Each number is 128 + 24 x the weight over its row's rms, rounded and kept within 0 to 255. Layers, rows and columns count from 0. Numbers have three digits each. The size before them is the row's rms in percent of the matrix's.

# layer 4 attention query, 192x192, rms 0.0824, rows 0-76, columns 96-143
076:155100112142136163124150101082126131126159158121135124161114106109090152120140117145089069137106128111098118103121150169121095128158112117141087
089:127121138124112123114145152159141102103104137100081097120082144098088112170087142103124153129131148125171116179146112154147099157137150157089114
098:142111155121119109145106094172115179165137075146131139121157089150137138102152112133136107147118128110137135082129124119142137097159096086095135
100:150123148090137072153114116122104132153143114141127132116133112157139111073179132140116121123146138116115132096108158111119144103137087097122168
146:152107151103131106140143102140140180156137104128126138147126094156112119106137129103142109162121133117130118107134135116146158092195109097111130
072:151151162086129072129150139122078125112149120146095124091130103123134107125165110159148138118135148142095085112097151124128123127138087111127152
145:110124100161123165109092143116115082124113137152144117109158182132146154148109119156112144106124124124132155140135109128094109157069150129132137
144:128132128093148107130170133127165169155148105101123127162113100133126129125130151073134102163147122115130140120156136117170119071152123135111149
113:127175103186119150116158164147137125118145102127113131140149164114137139168138130115136130092143113116086178099167112152113114098078117140130124
196:141139126119138102082158143157121123094152100091122165157103098130121119138128132118153142175105110117138122130143102142151095106127124147145149
113:091137176087105145119123127131147110132100110125130143150116116110156136168136118107143084111106082133104138113142108142130121151121183128112184
110:139180194117114138136097156180102109146164133124140118143146109125130139135119120134118117082092141068149166143100116133131161135150116153124133
118:060106128135131141096131136115150163104124129126158102132171113152095113177117126104119137092167122117128178150158118149135108103152102140121096
113:122138138136137123107124147158124125138145111131134147104149126121123105149124092104120109107103115109138209138168151147104131139133142144061142
095:186160186154143132114151117136124125092119118129098181156125097126103151139121111124106128092115130104050103147151143109124121098128117095165139
097:173120130121149090154163118141078145135112137152088158148146115095074114128116143119131139103117167115130136103083066123129115121221129096152146
111:124136085102118137093121162140171115141147152142152111136146151122160111156153112141119124144130142129128108109158137142143158097090134125115159
097:127104100113143138063146133099103160128152106092165162100125140136112112079125141099097152147174151138080130142168137144122129093157158120130100
117:154158125129181169159152153202143142139129125108156158143143106126114106107131119157148166107120162117118082141123149093122124136108105139129126
105:116118113098144100120123119116120125128087169132106155159146108112080117149121122122142112104125114140121145145110102129137090115161202108142129
086:163152135113139130178159098161150105104120157136133107105147136133176153147160129104159175136136135138166132150104137120127132134114126149124113
104:089114156104135100128100146114113177135093091149144120149164098147140112159069155104158123114148135110058103149092122157150139087138112118147129
120:106137113158112112121116153148125134126138124145128142126127103159146090141090100181112121176129136111087112104086139112111176136063099140157137
112:142107125133094144169151122124140072127152135157141097097086160116179150174148131099148147156153136148173161125124094126141161153141128127091167
092:118132147115106133160122122147100152151119145121112175148113113148117099104112137123111163080104122156108134153095121139136101164095132142092116
110:137123091124138128098118135137123157113162126125136161169142125099167109073115095140112111150102120109108119133122133163134160131144173143137134
109:190126106165203101062146103144150139122133114144138142091165110122101164108111111165123127136172165133135103137146163100118107086134128157155123
108:160143130110066115125112119171138135118168177115138153150136156128141132131112168121154169120132143131123149109151094127144140125113090165119121
104:079121078117102148155088147161194132126171160155160103128102145131157120101094134133164162161141143168169124119117130143150140143111127105086125
114:183104099132150079135146095161145143115153126137110112090170128131093138131115142181118146147104151107105101113140135114142124118139125105129114
096:110103163069112143161097093151128092120104149157115142131093130125095112130118086134140118138148150163124150111088119091144122125128171115121160
096:120089122108143117091170134099118149121122103102163152085136134137144149126141112132070136147165076122101104104149152133116132099138128097138158
107:074104122179099126102139144094108114138139105118110110157090130138140134182125093110145090161161122096158145138120101129138148143100096084154135
097:128118076170129106116158140097115159120136138147138112119143131151151141145106170136090118122152129145133145170128112134131158141116092181155114
107:101149122156135125133174157102137129136168148175104140112121125145110108135133125124111132096153149157131158154160163109131141130125151118097139
103:162139175146111128120108113124136118141060161120130139117142132128110140160160125102119124065127131115122140145113118172129118123146126128143160
119:159152113141115090145142140149076129120102127111093173104134112129085136110112143150132136073116132134080126140116110154124121108113087169135160
090:094143141151148134068106166092120121121120119116113146114133120134129113146115113142079097122103134142100142156160151155104133131097136157139138
112:128113116107147110100120164167144108140136101153134128108139103113108130108125154150118144132100124118149120128158113091086147154130149166119147
114:131109122133105129102129132086080092130140161134081133145098133115092133140142106115147070097131097142145183106136101130140114118153145089112160
108:157139165127165126145129110131102139120108100136129144153152140082133132143132115093121068113104110115089160094108117130097113097143147112204107
134:124099153115113157135128097113133130162168138171140125101154154128165147110140125105085102122137115138135157118131121112127174126157163098099133
098:136123172163127128117090129164135132136092132130129110135138114162088119091118128114124151119138152102117121139103100115160101126116123159147117
134:065158124123084146139120187113165146124136127099116111136113118132175135148124107126150121155109176088131131125143107144146145127101126144158174
105:108126108107138128107191156119110147139114059097154136110118154091142127125139127119085087168134139100077110076115143156131154064103157109132127
114:110143138145099112115136167119140156140092143093129124127159101129142144166125154111133140121103101117148136164152181149136166139133080132125134
115:129115110128127121175166152124079117125112138139112152091092138116134141174136132130117154124147090162110163119089116168122145126126087130124171
096:124139173130141118149125140103123143111155096144127091132111116107145137155106127095152105114112143113133139099103160115160141089176160081127143
100:132115118159131148098086083088149149155128082112105109133159104176127087125074130165130146144106119113048113128177152126122132132126142127095099
095:088109143108136149076153129101092137163136137117163155122127165146150128111159114093106131093174084171100155127138112151112130120112125114121102
096:123118156124135131089136144085126131120126134089167168162077152128160107133118105087095104142187135102125108137089128103162148105103158142124109
092:109140145107136144180127123170168165131146130124123068117130126141145120157151131145156139108121115109148115136119128087145132181121058137161127
101:073148103145141087121093137143187151133075117187094110132142115163114097134112153127104146145119166145124125153129165120138110126110128124105156
088:133148131122153128188166127138136151092163135129151089113128129121165142161141134119160136112124119169117091151107142139134116122131085110154097
095:134155113119127126138099124161172139123130112167151138092130119129163164140116173157133195122124173154096129152164125145097136126108118193169143
103:107142116115127075106104093140133117133090160135096123106170077149116105126132120183104118126105133138145165153105123145104092171123110189092129
110:119157173111118144083097086098111143125083101086113157145108105133158163111127114119134119091131101111065132128131187169117131126110171130120148
106:094157134138074144116103165134158138114127146131149103178111102129120114187101139124180104108126112138158107117129118150134135148129104102145115
099:155132150081114103174158154145138160139187156132148131159122086134120139125134160127144154073125093098157141114136108111126111156169090104134139
116:111166079113182126145144135145193171099152126114129131116130152135156138126158119141131145113135119157078093119174151128144150124104139132161132
091:128135150108118155183103122149115153125120134131127137182117134118114093108133120105165143078085112130141148143120111124156121175110144145136151
105:106106179115109159169148164135153110134156094120131163164098133103112132133129127089130104134133103130164154128138165100104118127104181101141146
114:135082119110124149142132126139103110123100147122137107096132145142081058102156109157098139139171138152148127122120118143132084138137150104125130
103:121137148154090136136113139140115081121163167162093147093117082134116124153099104134152130126084116128125144194130102113117161160145126102122122
106:138121103152097140108105144155115106092114086108109129134122148139125152134158130121112101135111093158141158094144152083102118123150142185128132
204:100088131130139148115140102111151135138140184131177121146122145118158151157098137160090102117122166118142090149128109165115179148150146144124106
183:092100106147130172120135119088159127125139164138162109126132157130160152135108127154082115114132165139115109118127136159100174145144153148126106
122:147124175104141100144158114131114158162143118127110150143148095102114081137127138117184149115141126103129119147125119151197099109122114092141136
213:112121115142131154135105134092146116117119166142159111081132155128153156130132119146077108107127173148117125117113163139084159163128143124119119
089:115111111142138170085130127107160118124123129129164137123122150103152138132111115133062126137125145113136126135144145158097159140118157153128132
124:145134128103114101156132117155097143132141116122096121160135110148098104132129149113180143136138100123122130131129096123176087107135090109140133
218:115129126138130151142111137086141125120129173145148108083139149131148145131143116138083113094138171153116124112110159135095160164134139116111112
098:162145131103129127089145154156137178131164086110126137138147101128113141166108146112167121145123128070142128148168103128181106088127106095127151
108:137173167089141114123145134172128131127152107138114159141138101119107071150131140106172151115136103134151130143160092113173129131125143102089147
083:179122121156113132068143159111117150146140134132175120129127179098132110167119156164097128128133155120140107149130118123153122120125085103116149
087:122094108123161135132132148093150086090133131131099101133128174197113123107177130153077125097141126150178132102093144150125139125140104107097109
088:129117128101124159126107132138139144097154130171121141110122098112178144137106156111149160133111146133102108161101139153119164162107141129115135
# layer 4 attention key, 192x192, rms 0.0802, rows 0-76, columns 96-143
099:174116141149137160098116131141158140149118101102121148135156180129143156164137156136160121151150120188153160107129152100108091127113114151181140
110:129132117130152131127113116107120136170114182115167119101152087132161151099113118137100104142161125112148107144080123115104162110130135115123120
098:150123129154133166135126102117132118163147083121115171116129141112138178188142143094164110113144128117111160121178156110118083099136107112135143
109:183126157151092116114133112123134151120159088161071180156167139130129138147163179091148152148132108170103185140155115125149135125124123127127153
132:185153158137133132101137129163123144150147073157133151129153111121132150132161155082154143151120097107131172146135115102125122123124116138143145
076:129137164124131077118118174159154160082116149137143110144113127153087119067115123138165174126108103146147100112097131116128139134107142134128107
090:101095103154107146142149130057118091120137172097139124115113140118139119130162102109104113120157150162118142099131152178137134159150145133098157
130:164152140138139120112100121187140159158137077138145144124124104148145124145133156115149129144109113079115146158137108071143108093134127130134166
119:127143130157135102125133125146150151143143109134122122141140103149159134154135152115131115145085135125087167143171108126159091062144091120132150
124:143152150109119109137114112211146135155131130130111112116131109110120113125072136165149111132123143094146093152111111071122124126134133147154113
120:125126132100160169121092145107110143145077150135162112117119143103149153158111082123131082130138080105105101123123115111133171141139157084116151
107:125166169117122092136155099108105142158087112102185138112152136113121125150102112108145114087144156105143104120079121174143123112121056088084121
123:147160119123159162097116135125145142135126170102144122165158105159082174133127145104097107095143120120144143195113114108144168109154132172117163
115:106141150137145154148114136160134163155117127113138128086145153116129144160097062093110148099081131133118137150150144123132102147131106145105100
100:166097156188169114114156131128129092072130086143139156128130138119101137149142141120169163139087112104086182096128165139129097138144116100163141
094:166109150130122121133136129162100118124131156133156140142159150140057106151154138089132112095152132081155128107162110126158133115161179136152183
106:083131155130100098127123153124149124135153132186133113162127136118132141179135109163130115115109123193135147099154101145117121109124117146131131
087:124106133153142152130107164126118136099151105122119140165134117162092088113121154103160101139087116176096203104131142170184101123147125168142101
117:156142108122127144172112124163157148177136145119126137134137137126136117088143101169123185083162166090146115120090151104097129131101123163136119
112:133139105139100138129135113162116116143105165144130145105166165120108145138121106082124128119125144109110114146120132101102103126158174140160132
126:140122118122122172100108090155144108157134137131130110119201145115153130116145113137129196140129135096130083133130119091105150119114133134123124
115:107127176120111143142153148143079135125115101128132163145138139177119107148071165153170104127103082124127154148124142141147128141110151103120111
116:097119159119124077126132127159137159108152115106132133140108083134136095166101092130131111125126131124113145102185133154115133151112137129160138
111:104136155105147172119093122126136131146143150138133121119149146101117114161127108110138168137128095133124100148134080110127167141107129105107149
096:146115151117125132141130101154096164137105137058132160124139114127109117092128105104097144151137114087128142159142091109140108174141173150138112
109:144109169105144135123100137149092153128133147128151119110150151149149124125065137146158070119101142127109122134124141156144096125168111143184111
103:122139111145145108112153167149117100091133089153133137129113144141107113140134149151157161122144150100153133114084126143060133123124110132123141
107:129135168140092128143162114143159142178175148125140102137155128137118117154119148104117113110123127125138142153135125105149096129148146150147142
100:113139128117131167134154099151119167156188097149121133145126157106110136145102123147148146179156157150143169187116123109124126125073111088148125
102:127126119122121094124201097160124124146138147135160097070166146101136127161123117125121142137159134074150140125141129119104089148129142108185114
106:121089128101141116139088096104094133129135117112107193118130126145093142168129115125141134149155087152174117118134130096122172128158128098104152
084:124112111121161128127116183108118126075157102100114143170114126134113124158125138111158118146108087157076159095145165153151126100124129128111149
110:098114150137125147113112119143130107146137131111120132107113110124137128184086139124132096141151133120150138112113088128162147138105116103154156
121:128123104127118123077126143158125116111127123135102144101143159140134167100079178169102164136117129145143126148134090104145130131095099136147123
094:123134088136163122094125139121111151085134094165130131119172136117131125118162091093099193143106134146104173135149105153120120101098112127112127
124:141162140156129132140141156122153098128105136111121131151121146116104130137157166113121118115115117130107100102118121161146140111140156090084180
101:118126157133123143124190109151062115112117112117092133124161118108121148131079135168117136108115112097085116134113115120103108123133139117142148
114:103112115134102082110125170076166119081130106136151104123091090162120105122140127155118103116077140129100140108140163184119132118140097154087136
115:106122141101144125160135118144075140132121122157107149115152127114134095124068112170128142126120113144116116134116089087087139159122137118130138
120:124108120150131116100131116087103103099140122176124121142143128150108156154144146139113119109093105165141147105126084142130131075150133122085154
100:156122121062119121113088108112128144093074184110152114100122107139135143148135126106110064131108092085108109106139113129099163147170127126159134
085:132100100124129137123133142079118144113145107109141126137144143154154108141154151098112139145112122170107187111146110175141095119129104125115134
092:124153156126095138139141098134125146164085130088111157156137107147105127131107136149119162120143122106128084119105098095119134154160144127132114
115:095147118141076116165120129156153146103161117141124103159128145136154111164120150159142082110117158095112114111111130149149102124135120168137211
102:127157106103128167140077188136092149114137116125128115152094128109152129147100154143143064134105104112092168078131141147175147100110118110140131
100:110121112167143121150154140113154123158130126132128114097142122108148100138119120078140107127104115090123119159173179144138109136133083104131136
098:061145154112125123135136133117111120111145155075106130119127134103106126149094126100147132131079087190113146128187118139125130123105136157119156
102:108151151128128116177093156134134145086124146158118150143112161156115120139125149145109124114091128164120111096128173148154098111112161111113110
122:150091134133176138098151142138150140153107127111165127096133110149155146126115136155138111113135106103148124160127171116112138147113132132135091
082:117111122153149151088128156105112142107153111086126124174119110145116120146154153109145125139086090190104204109151119165154121108124124149101128
112:109185115104109130130117173105143174144134121073152139147118148125151106166129123094137140134124128134137118107077120154175127106097090089076100
096:130135131099142119125089099142160118171125161125118135132127135138152183126118110160082166098180119118168091135123117082111162160114130167126117
116:112126156128112078107112162127136136083115111157145132153118092133107094160166103126140147138123135114121144132159141127132126137134152123138163
110:153133105104120150133126111157152121149126161104104106082127147109135166091108149161097151141138103123135109177123126097123161160125133164156094
092:075099149103113134142134136134161125123128088142148127098143117149124120120111121115172143154108120109083114178134128136116130174135088158182147
100:118136118085108126125145111130121140168123131109107137095112135146123135117057135118116099160128144130146114150146150087107143116166140178108122
116:141116186153145131107110128124114105104097126132089145144153148128146151147119138169149095172096100153071142103088162171117152121136162122097107
105:135155135158114141154156122149158143144131119180138103131144135095121147144116141145135086149151116134146196159123108116169169109114153100149145
118:148138146131152116166180113133094131137138128106124146124125179124101148127135118084127124105151089116150127136131113119130095126106128107147126
107:124135140074154139144129149167145152110125113094061082110153148135140153151145133156136141124105110197119124129144179111134156127124088148151112
094:122101143100138153129133074135101150160115152105120116115161147108139162118119089131104141092121106097134078155105099132134130163155148128142148
102:132105089107115163167053122126104121115125123116124161092135136097137116133151083108114126110139139095139119156112141127139151130113110098115146
119:148086080105131163116104143117127084126165111103122141167157130135087130108133112159141176128139112115157142129139131126154127086129132154110121
106:156094189136144108142140103150087118125119132127129143059158108155112106141057135117136111128108124131103097143192126120112140099160155072125141
133:157114130114141077131181128144118131146153104116098139135123126155111094094141133107155142157134105115131139132129108132171096120141078118148137
116:112136132135144169141105147066170108092107157174161128098165105107119134127138110135097110085140142130099123137128137145095158108105164078141115
184:108130130117129156130098124103155119133118141140150105096126120117150153135110126158106107109122168134130111133123149118090178134125140103124112
107:129126136100124080110170108157093130137137103079109143177124129129127104138132133112156141142118110126138150126135112123157097126141107153126147
219:104117115130125169147101136098157132140120138141159108087133122109145155133123106150097106112141167143121122125122156128086175144120150113125118
056:126119147131128145123156128126140124148168085095174139145138097087146118118132122104110129146127140153134140123155134127122176132131138134100135
095:138132123111130089122138105136102121116108150133088127153122135166095113129125151132153133133119108118131126124107112127161059109131096125155129
229:110124118138124176146107131096148134146118145143168117087137129109144155131128106144094117111144165144124120129131148125090175143123147116126113
133:144120119099153120137159147152117133093180128102077140167133126134105119129130166105150140119137106095139147137146095136162115132139098128126120
094:132138110142111155105118150123119146167144111148165143098140169110112110146120123118116131120155114119128121144137108138117129147112168144126131
083:152104099103108110086149134142112159122152144095142113156149139134136097119095121137141130118128123134120151125137127112136126122105112066092162
101:118101098140100137151135072153143096097147160135095130148119121154102110100133082100110125086129145187158109154121097127145094119155103142144142
097:147114127076136127126078149117141117091139109173095155096155144155115156145102173103153108127143140115151121163127102131161147113152151150128133
# layer 4 attention value, 192x192, rms 0.0851, rows 0-63, columns 96-143
090:103076127133120141167182147125110133111169080134139147140133166157095094094093085149118101148101065138127130093141122151146122125102114084097114
097:144100150131134152138125118144141085143095128115165120171091090107171097106152105131131153108136152132151084133102163130130109107138167180121113
098:095124115124146154160078150128169113156173119119148118128098152118143106135168099152116104122137081124158116105123168102092171142100175135077114
091:082088122109107150147134179125164176146144122093086110179121130121140099153147106123106136124161097147142111113107119107166138108121130133173163
088:115098143114101139114116151131165101150137122126132150154069121107157152132179133105142151099117081151134112111163150117154141176062157170118141
086:138096124163129096143157115107112112122163166140079146113144132143142125160118090135127141105136143149136098128143144144144111130112128139119148
090:140138129134134145171170160124149145142140105123170096108149130106115094116154112114078102130184145122103205129119141125119092115148083125130079
087:128143140146132150136135124122162115162147156119139102143127119139133104146150108153162119160136141165139146133174159113119114134161133168087090
084:109135169120096099075145107129099125135135120160151154132147136116135155137109128120124129121094128151127171146175063133110118085143142124155154
083:162134147142127102069146126126127169111124112111118092168119119157149118166175111099117144135129159127098130128114122132144104086162092200156152
087:121132131144118149121094154138126097152091113096158149114116121131112133123137102124137118089169121140130145134130121112127137105122154162085150
105:085117134135093111126091115134149135091099105127108122139145114142093116126088128140126135167141164120084118105106117126137166110114117099155154
088:132119146133151119109123097124130121134168146131129121144161131128152174167111147143139163151103162111163081135128119141108106103144136084133145
098:127154126119066113108092098135122117127057132136155144120127117127108151086121136106099112118113172141114163159081097130128112133164152169128156
093:161113132141164150141169128136094103127152168141143161118114137094152098117102143105101149102114071137172129154139130117143097110097162100085078
096:155119111133161113141107139112151109092144126129115132125123118134076098167140135129111090137128142119121146103156173127149117094163073091183148
088:142105095093165146115092106132096153104090110107117121150134173152152150126108096134143104131123131095100060115087126165098152118142126124193089
130:153143131126109124107132104115104160111066112107131116136166164177090152114116116129106115131113167118075127113085102155120121122193103155150123
096:163117120104139089092134070133105137101120161116112147149136117102130102108108133150146106165106158127151100148098120146136100101169119148181104
111:086124148131122132130103136115189143139131117176152081126139124160124128199125148125122121172111128138131144125147155106136149084120146071142153
110:135170153142118149135116119130120139153143124121124135132116142114135153144164130090137091105107165123122151139203118116114114146146095146121163
097:137156139108148121106118120126147143104092148120135114142158093101130118130134170113080127144156129119134169139102095136149104057157134102171057
115:112114091133104157179170123124119097110108114166119154103083132146110100104118118108128179122129109153136099139063116132124118121142160084108155
083:093115115126055150142121119117126136098143104089129098160122133119088143108107139125115102140149142089127114073050093142151146134132145131130134
088:104157150149124157140099103129130146109116104178147080143170140155151126078112131121105152126141174122066146108106131127132155140107093138153101
097:090142179116118131131149131126141140112112100160129098113139104126181140125109153155125212141140090115087128137158160124122159136066135121097095
102:165087131116167118176149107120147122138104104119155109144137136127118121117151127180159168149098130148088085110144158145104106150184155142114103
092:135109160116107119083144145132142188136113149121120080210094122133167108138174103100131120155153142148108117099075123137166134113123122194155101
088:125150130121115171130112126124145133135095093109125128150098150145151140118189112113153109145113117121091101099115088131105148148142125157127120
098:127165122153146190128120145126086167122153141129123169129113141151120117105116127091106096096134131134095191125140155105125125158104057153110113
092:115172130129153110111122153124143137103144125125071148078146104128134127135146133119080131122111104109095159148171121115133144149093096158124151
096:139109131163154119077134126148125149139161144138151086103129115111098109132155095132114114156119177144142083098148119096156139101090106137098135
101:169098129116163105167136106132130124124138105150130147097135135091104108123129118158108116150106118134120110146141177106096100099176158111097147
083:066116098127110176139131101137120141139176126142145164112162119148152135088092091152135127131140136137125111119182113120099130140117092135143150
103:123161141143138120087105109125169118116131136113115081142121125162151128173140122118152158145124153107156056099138081147155156121099113135158172
088:151116128101163109153156124133116098110122133155094198096072095132151085148123103143139128114122069173124142179154154135096105093154131103123137
094:170134111171100101152168155116130121115124098116124119129120120134073122109104158124125086106159150105109108086069084156195115108126125089142151
088:113128168126147123094124135139182144151120136139186095126166106121162129127137166133131173166138118126119114142152149127160127119074174114143050
094:133126156125159138126118165125166118137133124142180070155150128148153050155158120125143148170144124133089144103106155132120131105129125104098107
093:120169142129065113154113114137199162136135125129157120105105091119143082119132141131106116155162167114121156160106125122145140156104150124161086
085:131126114125118115157137136135088183084125119121091177152125123131115120105106134124099115123163127117136098125058109146165103128122121128156150
089:141112188149120096121198149136144135145182108141178110138098108122155103152125118128121143148132124143134155147125101115137082069116114131109129
092:114095133100097139109145135117147150160089109108175123138159078099098156134148111111121119138157132113113136130116118128146116064151133112174153
093:148087130135130095168134097109119069125110135105126084153175161123143153139125143128147141130135164142138113141107128148118097124166159129142103
094:143147137145136111098135107113157143112148168114129110150171097190152098149119166105162152157125151137089131130131148153124092104189076139155093
085:110160121143083151095113105116157142118093147114139079159137105141119134150149150085118162135100183145126148128156126123112131138161068154135145
087:114158137124123089110108130143107156119149151098114163066158136143113128158144105122106101132110142115104146169158135090088145104138134129107115
095:080116142142099122123112145133140142142181139170117130120117099126150121181130149108123152144137117127144162142102178096118156105097148093091163
083:101097136158125130177144151141134121066128070107125148156109172164178109132101107110159125115141121083124093098080132134120156119074102147121131
106:143125123132177110145137110139139116084122123137110170092130119147138110112098142142114160116107099135107105136148165118114126132114145100137098
087:115120110120120151048076138135077134112107159146126176116125119133100140153068107137116145098119124153152127134127150136124133125105148148124173
102:146117106131193117144148109139082149083134147119096177107165141142105091111071133126093132116111127120109126146109141117104100101155094103147114
098:124113126116137081125107133141119107096112074130118189139128112118095158139154135146139116143095081132102160123146105104146128113158178171124154
073:127146124125114111123117114143121153123174184125147138155128132125140126156126132100101109147101161145105170133115137101089113126153119095121126
092:109105111120134135136113125113098112149155156097145107113141128164146124128158092106143089109164176108151113148114132141099131124131135099127123
081:178175134120136129110156100124131144164099144161079129120076148090144158118176150137170120124112133153128127128145133138115134176136135169128088
097:114127142117163112102115120140168123109115082138095133091138154139142168120151106142083165110123120129080111145169113117137115121095141123143138
103:112118113117144150123092149132141149120153152137101153153105144128144124118109142116099125120147088135152133116105142126150142143071134147159083
081:116131082117149168135101141132143155146143150137098136176118115128171086132151091138147165112159114130114137112115190133093134165125082186123114
083:138137117124132138085146149119110111158140120108115135127126102124144208167143108137152107153168137096137149126159117128126147104130114116153141
111:126124112127158111155133150131146145106152070138135133124174115117109120119117114148082093145151119098076144111104134111123107083138105097157150
097:153149115156162141138154161119109116125144130110104143104113116147110107137122127144084148064182129148161149138140148126116100142132095112079151
089:153113146116095106132123126150116128134089114142153131136116164078132135104106159130129057110117125129145124144123083107134101096150173075108133
095:139156142155147124108121094127163122096092111101143108090172130138099145111106105142118121157142182082084101095110122143152134102143124106174094
# layer 4 attention output (transposed), 192x192, rms 0.0865, rows 0-63, columns 96-143
118:125087142148161174167170144138100099116161080120154120100105164123130113153096114122137100127108122130127122118129162148115078138116134142100080
107:139132113112136109093158122152126107143082155105137120158125123118140154099155107157132148127170115122158085113098080108154125132129146134130142
093:104109106134110137123116157147154106141160114134148114124117101136145115116134072173139125152116116133153094103123132077112158115080122114112144
103:132138142093110142132132138113143116139129106107147120129108137147172108170138114104108140136126094098136093129098168133154093143078114103139151
077:133132090104123162128110156148145107146131135154125125122108115102134129130168109132152178127122087140137104096145140116134141140074157148100100
102:151148130147160148137125148127152120126197174130109135155138108127123118125108125163107133125140158115181115104143146134124117135099118119102114
096:134131144166152110136152152125128156148098079143156118102142150148124131126132116121103103159118126122097205131088146134123088113167116130093100
101:106130100130142136157144112150151131146134117127161092138106113116124140132164098113137136098107137146177144135176159122105097125139131137087119
085:124173183101138094099114118124102108138140161135181108144145155096123164140113109140143112119104120121145181155166064143107123105139129129126151
083:134153132138140142072146152140163126139119138111132093123121140141167133158167122106124135124105147125080140148110122146130102126165120158115172
091:106126103108097142136111136183097100152136116101139113106106110116103119096160099165164127139110135175127146116122121098105150111152172117101151
099:116141108138112156168116143165169153117143100135119086148148123117099123109085159121142122147150139114124129091132140119167152113103135116160123
103:149127113141132111084131090108134159122120187153140106169163126140148149140117117121103110130112165100136090138141122133110140124148146106121147
110:134145119126069099088112117137118143143089135127136126119155124149081150076134150138121132165145135167107196143101090132126131131181154115153164
086:111095121120158122125144108116096119106133194129143179081103119131134104142117135152123132098134124142175131120117114113135100136107078108099120
101:174152083179157141138137165131167133119149130114098124141153104128116142179126134116095080150117105089122159113137139117155098099150096098155139
094:130129129118141146085142097102164122110126128098137103137133126154153141101075110149143119143163145111086081100110099157151175105118103139185141
083:126137138136103089086159108104129132125107114107130102120149135174118166094125139118115115150137176134094130130077081144139104125183114155160146
101:177120117105184125116125078138147135102111169099124116155146107113137117113070116103132128135125115122144112132139132169141112112156116145188126
089:084143116155120124131129145125154125138146124162147072143148102151128156190155134117130113152108139109120157131143127104125151116122112083121166
083:126169134125135147150094106112126121130128128146147145131138148104127143139163130134106106100111137114125143141179123117108131105151107129112138
096:124126147127148077076140110107147142110075158126145106119131130140146141143119153104123110152154122120127189138119107159188115105136101121164151
099:122116140147092127144163127110131106119104084100135157113105125138132103104119125156128194142167158182130114138110106154128143129149122075158169
092:105125130150065121112155133133138135108111107125143103131130159170109152097094119142104089170138154111124110099066083160148153158111139137129152
105:087164174155112124135099115123145162107115107177150126134162149138115131066104164149133124151160162122091129100112088118130161127115107152145113
100:076109169144096131138111151139134153104125107206124107109134106113140131121118119160137173105136116158101128130138121148148130126063135146118110
101:162104135146141110130183130122157109123108082143147123167151120130124126127128102167130151114116105118089104136087117136099073149172143161113124
103:111147116113142155099128135153176136147127154111143081139121152138177119146173146088153133127157127134097132098110149141160105130101133173123123
084:105169138119119117141108121118148109113102056099157107151094164133153128117171129127165154130137147122077101134136123122116154121134146167137143
097:096143106137146162168111119142130158107136124138134182089101164137115103101118136123122119108129156128104155115143144100101127128123108147106099
099:125129146118154106137065157114119139100150119117091144113127106112116104160145161129104114106099091088117128162161173114131111157119096133138101
118:105110093133150162145155130195132124120173158109115106142149128122119146146154142116120107088124161115149096080115161090128157135115117104110147
093:179090116136137119156143130135114106110134110139127143132155080128102127133108104114097128139098123135137135136109150083111085100177103100123143
093:117130155117154134172117079165101145135159061119167114146156144127144126091108084139136140126110102112140099168150132126085133104107138130141142
107:098158114145121139114117125114143123127145138125109068165133120110150141154151162139137121120143146099154055100150107140170174122126093136175186
089:151129129101167113126136126103145119098136130105113156134097082116173102112092097166135177132145097149129145160151107128127139087150079121138151
100:144126105177118158145144174119121124137114113081110154134113155111090128144113145117137101137152151120120128083094117158161118154136127114163123
098:100088140104155140126149115134144152139101154168134077145142114107118136135152156100141151137123106130113107105142164131151129144084123139122060
113:086114129155159154143136176143147126151158115136176094138130136123128060163179145152166120164123154136073133127093128105099128125133114137095131
106:116146132142084126133117147142151152141121133148145112165136093110115149080127161132119154148179123108142129147095132110162140133088095134155098
095:153103128145122136114171129133099158128112126078133171119115170134127108103111148098088134122167137104124125124077114163146084146135131189178119
098:116123133140147147104171156173108151149118154148170131117110144109151123156135109104134144122125144151139158135109138105117090115136129115080137
085:130146164117113141124107125121107118145139101111150105145163118098113119158129130095119124171150124128084152127131131159151117093155132108148134
097:167128149131147118120122100112168111138112141156112101142151114133124122110089110141144123164111138140132147118127113154153136139167143104113094
102:149136104147184154134122137123163191134116162120146111142125135127133067122146142082135129135129160142104148151167163139109093122138111140146103
084:114162119110105130119100119098135165132100136154104089128142143161124117129168183106114118101132150123123174176146144138140101129142123100120163
095:117124132113103109107131133135140141104177134119110149093117096150110150125145118122087130125110172121123139172138158090104134096118096103113149
101:092133116141082138136079173155132165150174158165148148130119103128121085168153126130112143132130160143133156146141154098104141131080143087091152
097:108145107159128151128110187143114139109133121115133152112068165133159117119113129153140124113163167103097067131079131107114157139094121135115102
083:134110091136154121147146110117145131076128134136098170117134093149114137104095134150111145113143124117129103120108118098131135117113095119169121
098:133106079101115140095173139177097155156142174112118131101119132142102144137125102157117175132124127156136133151132121106124145124111164124127168
097:152104123131185154150138115111123150077150145111107204093131133142107088113069160117094107105138138116116129140114151110117093114157081123152132
112:130131128109127056101135141153112127104084108083118155108107136131107176163143112137113115114075066096091154147110099127101121164146157186116132
081:109125125138116123093147129126163157145154166145170159133154154156128120114140134126106117116137173113119186164132135072089096110104122122124154
107:105145140126134152109110098101128112139155136095117120156127120152131108114135126168123104181150171123141127149135117152131163107140116097107137
094:166144099099139089111099089107169119108084133182089132141130102163149151112146102110148155106104107134114144112116126145096156136137147120129109
103:158160141127155137149141124129170135117102105186120106123159117129129154124133120149112194139098125145071116142152146101146159113134144115148153
093:124088099119138134102140116146154141115117143126133136092112139160151139105128120115130143149120091108129123097113149122153139163072132148133085
097:115114136106153138139106140134132164143124140117156135122138149142146062098168123141131160115153115135088103141141177122103099122108141180126116
094:109130136116095112112098105125125123131163116123109084096115102120139143163115100087138122136138125154140114125160149172163152094115140125119114
098:138126150170141134154129173149129154116126080127164145128145153116118117144096120117097089147136125114065141110119146108130105098145117125155125
106:143119089159121149174151166126114133151146126138101176109090118112132096095104116148090140080142154147186136121131135098139085117135134105105146
102:132123134096089136156119129143080085155111173116156122130128138112125158150153158106144081120134132152160165129132136096140104098134136078135126
085:124133123151128085112163127126159136112108105126111098129144115149096170111108158126113124152143168101105094092089105132171152122135108123177138